Weights of a small transformer language model: no biases in attention or MLP, tied embeddings.
Each number is 128 + 32 x the weight over its row's rms, rounded and kept within 0 to 255. Layers, rows and columns count from 0. The size above them is the row's rms in percent of the matrix's.

# layer 16 attention output (transposed), 256x256, rms 0.0445, rows 130-154, columns 192-255
size [105 107 111 104 111 107 110 103 104 111 108 103 109 106 104 106 105  99 105 107 104 101 108 108 107]
[[121 150 110  64 132 123 133 129 150 130 135 136 105 102  88 164 134 143 112 203 101 213  95 125 156 138 148 107 155  78 163 127 139 102 128 147 113  92 172 192 145 108 139 150 153 151 151  93 139  86 131 147 121 118 144 111 116 155 175 154 158 137 104 171]
 [147 107 105 136  85 103  64 118  90 129 143  92  50  97 123 183 112 124 158 136 128 143 123 105 116 162 170 126 145  88 197  75  81 108  93 130  87 145 164 125 147 124  93 174  93 141 109 176 105 100 151 162 134 169 158 191 128 180 171 157 138 122 124 126]
 [117 141  98 126 106  83  69 152 182 109 160 118 151 160 128 131 119 113 100 143 128 164 121 140  99 125 146 171  93  81 143 132 115 147  92 132 150 154 118 116 131 124 148 141 146  95  43  29  66 157 129 122 140 132 111 106 119 124 147 152 122 101 148  25]
 [152 113 125 154 111  90 191  67  94 178 139  74 177 121 111 124 137 111 153 175 104 114 151 113 151  76 110 139 148 135 133 118 124  48  93 142 175 132 160 147 109 141  95 105 115 204 112 128  43 147 117 148 132 149  93 168 119 193 121 127  79 119 153 107]
 [ 98 185  38 123  85 106 124 112 154 207 129  83 126 170 128 198 108 181 182 109 121 166  94 158 176 148 108 123 139 159 130 136 101  93 122 131 141 134  94 171 122 121 130 155 121 125 179 100  99  90  94 146 158 187 133 135  92  21 121 122 104  58 191 122]
 [123  83 123 107  63 178 118 178 136 146 174 147  82 121  56 165 126 114 122 133 156 124  99  85 101 183 154  98 175 221 133 144 125  88  80 162  96 121 156 109 114 179 132  96 122  90 101 172 112 126 118 134 128 174 103 110 160 176 162 133 204 104  91  40]
 [ 41 141 133 100 127 123 182 110 122 150  88 119 132 161 164 204 131 137 140 128  87 140 154 131 133 128 122 109 145  99 224 112  96 118 148 132 117 163 170  99 137 133 120 108  74 102 161  58 150 117 153  70  98 114 150  98 154 123 100  95 164 150 168  50]
 [125  96 115 133 171  73 124 131 123 135 110 120 119 106  85 131 114 156 104  93 156 108 147  63 171  70  93 128 161 118 133 115 126 119 154  82  81  95 121 141  84 135 175 171 164 127 127 134 170 141 215 138  45 117  97 182 150 153  99 135  88 143 150  81]
 [139 139 136 144  98 147 128  99 141 139 135 146 105 115 137 139 122 123 146  79 127  64 112 167 158 107 148 157 141 189 133 130 176 168  95  78 141 140 172 125  97 122 195 132 186 165 140 152 137 137 101 142  57 139 168 131 137 125 102 176 165 135 189 107]
 [127 150 142 163 166 149 184 132 125 126 119 133 114 137 109 149 135  31 144 142 118 118 162 111 142 132 154  87  81  39 106 142 107  93 191 125 121 109 125 133 136 106 179 126 125 143 116 171 162 169 160 121  86 164 146  92 125  80  73 108 129  82 113 185]
 [151 107 176 106 157 134 135  92 151 157 161 132 156 135 177 152 114 178  93 148 164 113 123 120  73 132 128 116 150 115 146 157 126 143  76 105 106 105 163 110  83  89 195  78 131  81 179 194 111 181 118 165 126 139 121 175  76 194 138 135 187  87 158 138]
 [ 70 142 112 143 112 167 125  69 109 165 159 147  54 141 212  96  90 152 106  73 150 157 145 131 131 101 122  84  95 122 148  81  74 127 104 104 143  96  78 146 107 141 166 139 196 135 127  59 148 108 137 103 136 129 125 204 187 119 115  84 112 157 169 188]
 [161 182 167 155  97 188 141 101 185 102 168  85  90 129 135 112 108 141 137 191  93 156 133 101 195 135 144 112 136  94 133 153  98  91  68 166 116 104  87 113  99 111 169  66 131  98 123  84  90 134  92 123 113  92  76 176 133  81  73 149 122 131  96 150]
 [ 52  95 104 195 131 179 108 128 197 101 146 126 153 133 152 202 100 133 100 147 166 121 127 143 163 154 154 102 119  98 149  97 110 147 110  95 168 132  61 127 124 137 156 107 124  76 134 182  81 214 116 167 160 125 127  85 130 120 156  77  93 123 124 141]
 [151  95 139 147 138  96  95  99  75 167 128 121 150 166  82 137 208 131 123  92 132 163  78 128 129  98 136 148  94 150 171 133 190 119 142  69 141 103 100 150 119 145 141 126  72 160 136 144 130 115 139 105 111  96 120  96 117 117 132  78 104 127 172  93]
 [114 128 161 143 131  92 184 138 124 114 123 108  76 204 155  93 131 125 125 200 190 101 138 107 130  81 118 137 112 142 132 109 237 170  85 113 160 111 141 176  77  79 113 136 127  90 126 101 137 109 159 121 113 138 170 106  91 155  78 129 119 178 150 169]
 [147  61 111 131 143 111  99 103  77 165 100 141  95 129 129 102 129 165  89  94  90 127  72 150 139 118 137 106 116 139  98 144 125  40 103  69 145 155 120  76 107 126  92 132  93 169 150  95  86 176  97 103 102 149 130 132 148  77 102 206 150 154 171  85]
 [166  87 107 121 152 162 117 134 113 176  37 114 147 148 178  97  89 115  67  72 134 133 177 160 156 145 112 118 117 154 163 166 151 156 160 162 146 177 187 112 160  63 125 133 131 107  76 141  92 135 150 155 144 122 154 185 160 105 144 137 126 134  87  67]
 [103 137 113 161 119 109 119 103 228  95 139 115 123 153  69 154 125 104 171  86  94 101 127 110 174 171 134  96  98 139 111  81 118 145 111 124 165 191 100 137 125 167 133 139 200 143 218 161  89  85  78  76 128 122 167 152  45  79 127 120 123 115 199 129]
 [216  89 168 113  96 143 128 135 138 129 146 151 134 133  94 129 144 109 178 152 152 162  87 143 101 133 148 152 157  88 181 175 111 116 101 182 115 170  56  73 144  94 125  83 169 179 103 111 120 106 152  99  83 135 200 139 166 153 163 132 156  72  95 157]
 [219 110 145  66 154  96 141 179  96 153 141 101 164 112 115  73 131 131 158 113 183 155 139 114 160  86 112 158 127 101 103 177  78 149  70  89 157 140 145 132  88 122 129 145 101 113 160 177  66 201  92 133 150 133 144  88 135  96 111 118 164 153  87  95]
 [193  99 122 131 151 110 135 127 137 103 100 146 156 172  95 113 150 106 155  66 118  97 162  88 149 119 136 150  88  92 104 170  80 132 131 157 128  88 113 137 181 147 128 121 112 128 135 156 106 177 127  94 140  95 100  55 173 112 172 137 116 134  84 140]
 [118 116  57 150 124 118  75  76 114 138 176 105 114 108 108 112 118  94 159 146 136 147 135 136  61 116 171 128 111 116 174 107  82  87 142 128 156  67 138  93  82  78 134 135 191  95  72 145  66 130  59 150  60 146 177 127 157 106 122 152 137 199 122  92]
 [119 201 169 150 127 115 192 122 121 194 162 154 115 125 126 170 111 117 122 109 120 112 146 112 121 123  42 141  85 160 106 118 106  97 116  74 127 103 133  97 154 214 100  89 162 138  86 131 100 111 103  92 121 150 128 132  83 115 123  96 148 118 125 160]
 [ 86 165 152 161 110  78 129  98 113 163 186 125 144  83 100 153 132 149 166 132 135  56 141 148  95 151 141 179 109 134 127  99 135 166 127 175 136 132 150 147 100 113 110 162 140 110 151 152  41 137 114 123 122  83 139 123 157 113 129 122 161 106 150 217]]
# layer 16 attention value, 256x256, rms 0.0358, rows 131-154, columns 192-255
size [109 111 105 112 105 109 101 100 109 108 103 108 106 104 107 104 100 106 109 102 102 104 111 108]
[[102 147 119 169 111  70 177 115  97 110 112 137  84 170 121 136 147  97 102 152 121 149 107 103 135 155  97 121 108  66 162  80 175 154  95  68 125  75 124 135 193 173 143 148 147  99  94 163 145 172 124 136 126 179 165 172 151  75 135 144 123 124  90 123]
 [118 129  99 134 132 110  97 115 131  87  96 164 109 183 118 119 160 100  89 168 125 177 132 144  96 143  85 157 172 108  79 168  98 185 166 193 111 156 156  95 172 127 169 111 149 112 126  94 121 111 149 115 142  78 107 152  95 163  90  97 148  63 124 107]
 [ 84 156  96 127 105 115 128 102 100 161 118 132 152  94 151 122 140 132 139 181  37  45 174  67 156 157 155 103 132 175 137  40  63 141 130 125 151 159 141 104 103 131 101  93 150 141  33  66 130 137  87  98 128 158 114 130 101 130 102 102 201  86 149 125]
 [ 73 130  90 143 142 127  91  76 129 106 102 139 154 132 124 155 129 108 146 148 106 150  74 113 120 148 114 113 114 103 157 141 145 104 153 176 136 125 102  75 100 102 156 156 129 153 135 119 142 121 110  90 153 115 135 145 133 112 102 143 112  97 143  45]
 [148 139 126 116 128 151 155 144  84 122 184 112  69 104  96  95 106  67 164  50  80 144 114 150  78 175 130 105 107 112  95 111 161 150 138 158 121  95 136  59 131 117 129  94 164 158 110 183  73  97 135 133 113 122 138 100 144 122  83 181 107 112 105  87]
 [105 135 180 105 185 114 133 224 148 178 134 110 157  99  83 144 135  95 114 103  54  94 105  60 213  79 134 137  78 118 131 158 108 172 140 119 171 120 126 125 134 165 114 106 144 118 108  73 195 154 147 103  88 108 143 101 148 125 111 152 140  93 132  80]
 [102 110 146  97 161  87 160 148 118  95 144 111 129 110  82 101 132 112 158 126 144 185 173  93 107 133 118 137  69 150 125 215 137 111 140 136  93 129 183 169  65 121  63 111 117  93  86 116 159 122 139 119 111 134  77 106 149 186 147 126  92 101 108  71]
 [122 113 167 148  56  79 132  97 153 130  39 106 132 163 148 108 181  93 152  93 149  95 112 117 165 145 140  98 125 144 126 115  62 207 107 157 153  66 134 110 111 115 144 180 121 193  82 107 145 125 136  99 131 175 132 122  87 174  96 106 148  98 198 156]
 [127 117 121 111 127 135 135 130 133 159 140 201 123  67 152 121 125  94  89 150 172  90 135 168 133 121 161 145 117  94 112 110 142  93 140 149 135 136 138 110 114 101 130 122 131 131 134 120 153 110 130 130 129 139 187 135 147 113 199  89  77 143 123 207]
 [ 94 100 111 142  89 144 142 118 103  92 169 149 129 133 171 136 156 116 107 163 136  72 160 121 115 200  88 132 150  65 165 147 134 164 104 177  76 106 166 163 141 134  91  43  99 128  89 133 117 120 175 144 115  80  63 137 167 180  95 137 129  81 179 123]
 [ 58 116  84  97 186 173  89 127 172 182  96 117 117 117  84  85 128 165 113 145 124 101 176 143  97 104 191 137 135 141 115 163 101 101 129  88 116 131 108 113  70 151 147 124 141 137 144  91 206 135  93  73 116 114 116 169 131 135  80  66 169 121 112 158]
 [102 167 122 125 148 141  96 157 255 148 123 165 142 143 113 168 147 110 107 143  95 165 123 129 184 116 141 135 130 165 136  85  98 160 103 159 160 139 135 138 110 104 102 128 107 115 171 140 154  86 197  86 139 143 114 123 110 156 138  90 117 156 114 145]
 [ 67  88  95 118 174 183 108  63 126 121 130 124 162 103 142 108 100  95 107  99 115 161 218 103 135 132 166  92 115 105 124 162 108 138  89 145 142 118 112 148 170 116 108 106 128 131 115 177  85 151 160 103 148 126 116 195 106 125 134  81 108 186 121 134]
 [133  77 126 103 127 118 181 129  96 198  85 144 154  63  92 116 191 139  93 150 126 138 151 129  97 115 136 117  97 110 101 153 123  84 159  73  99 121 112 134 131 118 158  93 156  95 114 140  90 147 131 198 141  98 169 126 116 191  97  95  87 155 167 128]
 [184 143 198  83 141  93 131 144 102 100 115 117 183 142  72 164 131  66 157 171 138  30 135  86 172 122 137 147 139 131 166 148  93 144  85  87 131  69 110 155  63 102 114 112 182 129 156 124  74 120 147 117 125 145 178 152 104  87  71 132 134  86 181 126]
 [ 73  91  86 130 105 145 186 140 112 164 171 149  77 139 112  62 142 134 151 176 109 157 110  92 177 132 161  94  83  90 113 151 122  79 119 120  86 153 132 123 132  98  97 183 116  93 106 147  94  81 105  63 157  92  77 144 108 128  84 149 139 139 135 114]
 [115 110 110 113 128 152  94 132 159 102 129 137 119 179 143  84 102 168 113 150 134 162  74 183 185 156 100 142 159  91 116 169 130 175 120 123 110 139 204 138 139 133 160 164 136 207 103 151 152 164 151 165 100 129 112 146 162 105  83 143 146 154  91 105]
 [ 97  65 173 111 108 172 146 127 167 120 126 109 113 176 149  83  37  98 141 165 115  86 157 136  82 118  87  46 102  63 169 140 199 163 112 113 108 176  85 108 151 111 111 154 145 111 192  97 106 102  71  91  90 102 161 158 124  70  88  79 110  94 112 165]
 [155  77  90 142 123 145 107 210 177 120  98 107 134 102 113 136 130 122 133 134 146 150 113 144  79 162 173  99 115 141 124 131 111 138  90 100 152 136 107 115 158  86 148 165 150 120 158 107 158 126 137 138 128 173  93  98 109 102 148 103  90 133 157 124]
 [154 124 107 162 105 115 114 119 168 169  81 108 143 155 147 112 175  92 164 186 147  78 122 111 156 126  62 177 129 127 150 155 131 170  85 162  87 104 148 123 119 127 115 127 165  90 117 153 143 123 127 162 147 101 137  86  47 110 135 148 165 159 107 107]
 [128 138 137 138 105 131 168 114 103 143 142 174 136 133 203 134 100 118 125 127 100 131 178 151 109 145 131  88 144  83 107 173 120 106 168 175 145 132 113 115 146 147 111 133 129 162 154 111  91 155 101 126 109 136 167 152 126 135 167  94  68 143 120 149]
 [134 149  99 146 136 158 156 141  94 154 111 107  71 167  89 130 134  93 129 193 143 130 143 154 107 129 154 178 179  78 110 130 147 150 188 127 102  96 128 103  78  74  65 145 119 132  80 144 118 104 149  66  73 129 136  90 134 106 132  86 147 129 119  77]
 [130 106 147  98 163 113  99  59  87 105 159  98 121  46  51 132 130 109 145 116 117 148 121 136 133 120  94  99 140 190 132 141 215  86 135 189 133 135 101 116 120 157 137 174 137 129 121 144 158  72 108 143 112 152 116  60 148 123 138 124 126  85 114 167]
 [116 146 164 117 139 140  57 139 127 148 145  76 171 179 109 131  94 132 115 120 150  55 178 143 118 169 115 109  91 115 115  87 159 131 162 104  95 127 150 124  87  82 101 167 138 129 158 143 113 125 149 156 157 124  92 117 171 174  93 102 116 118 127 123]]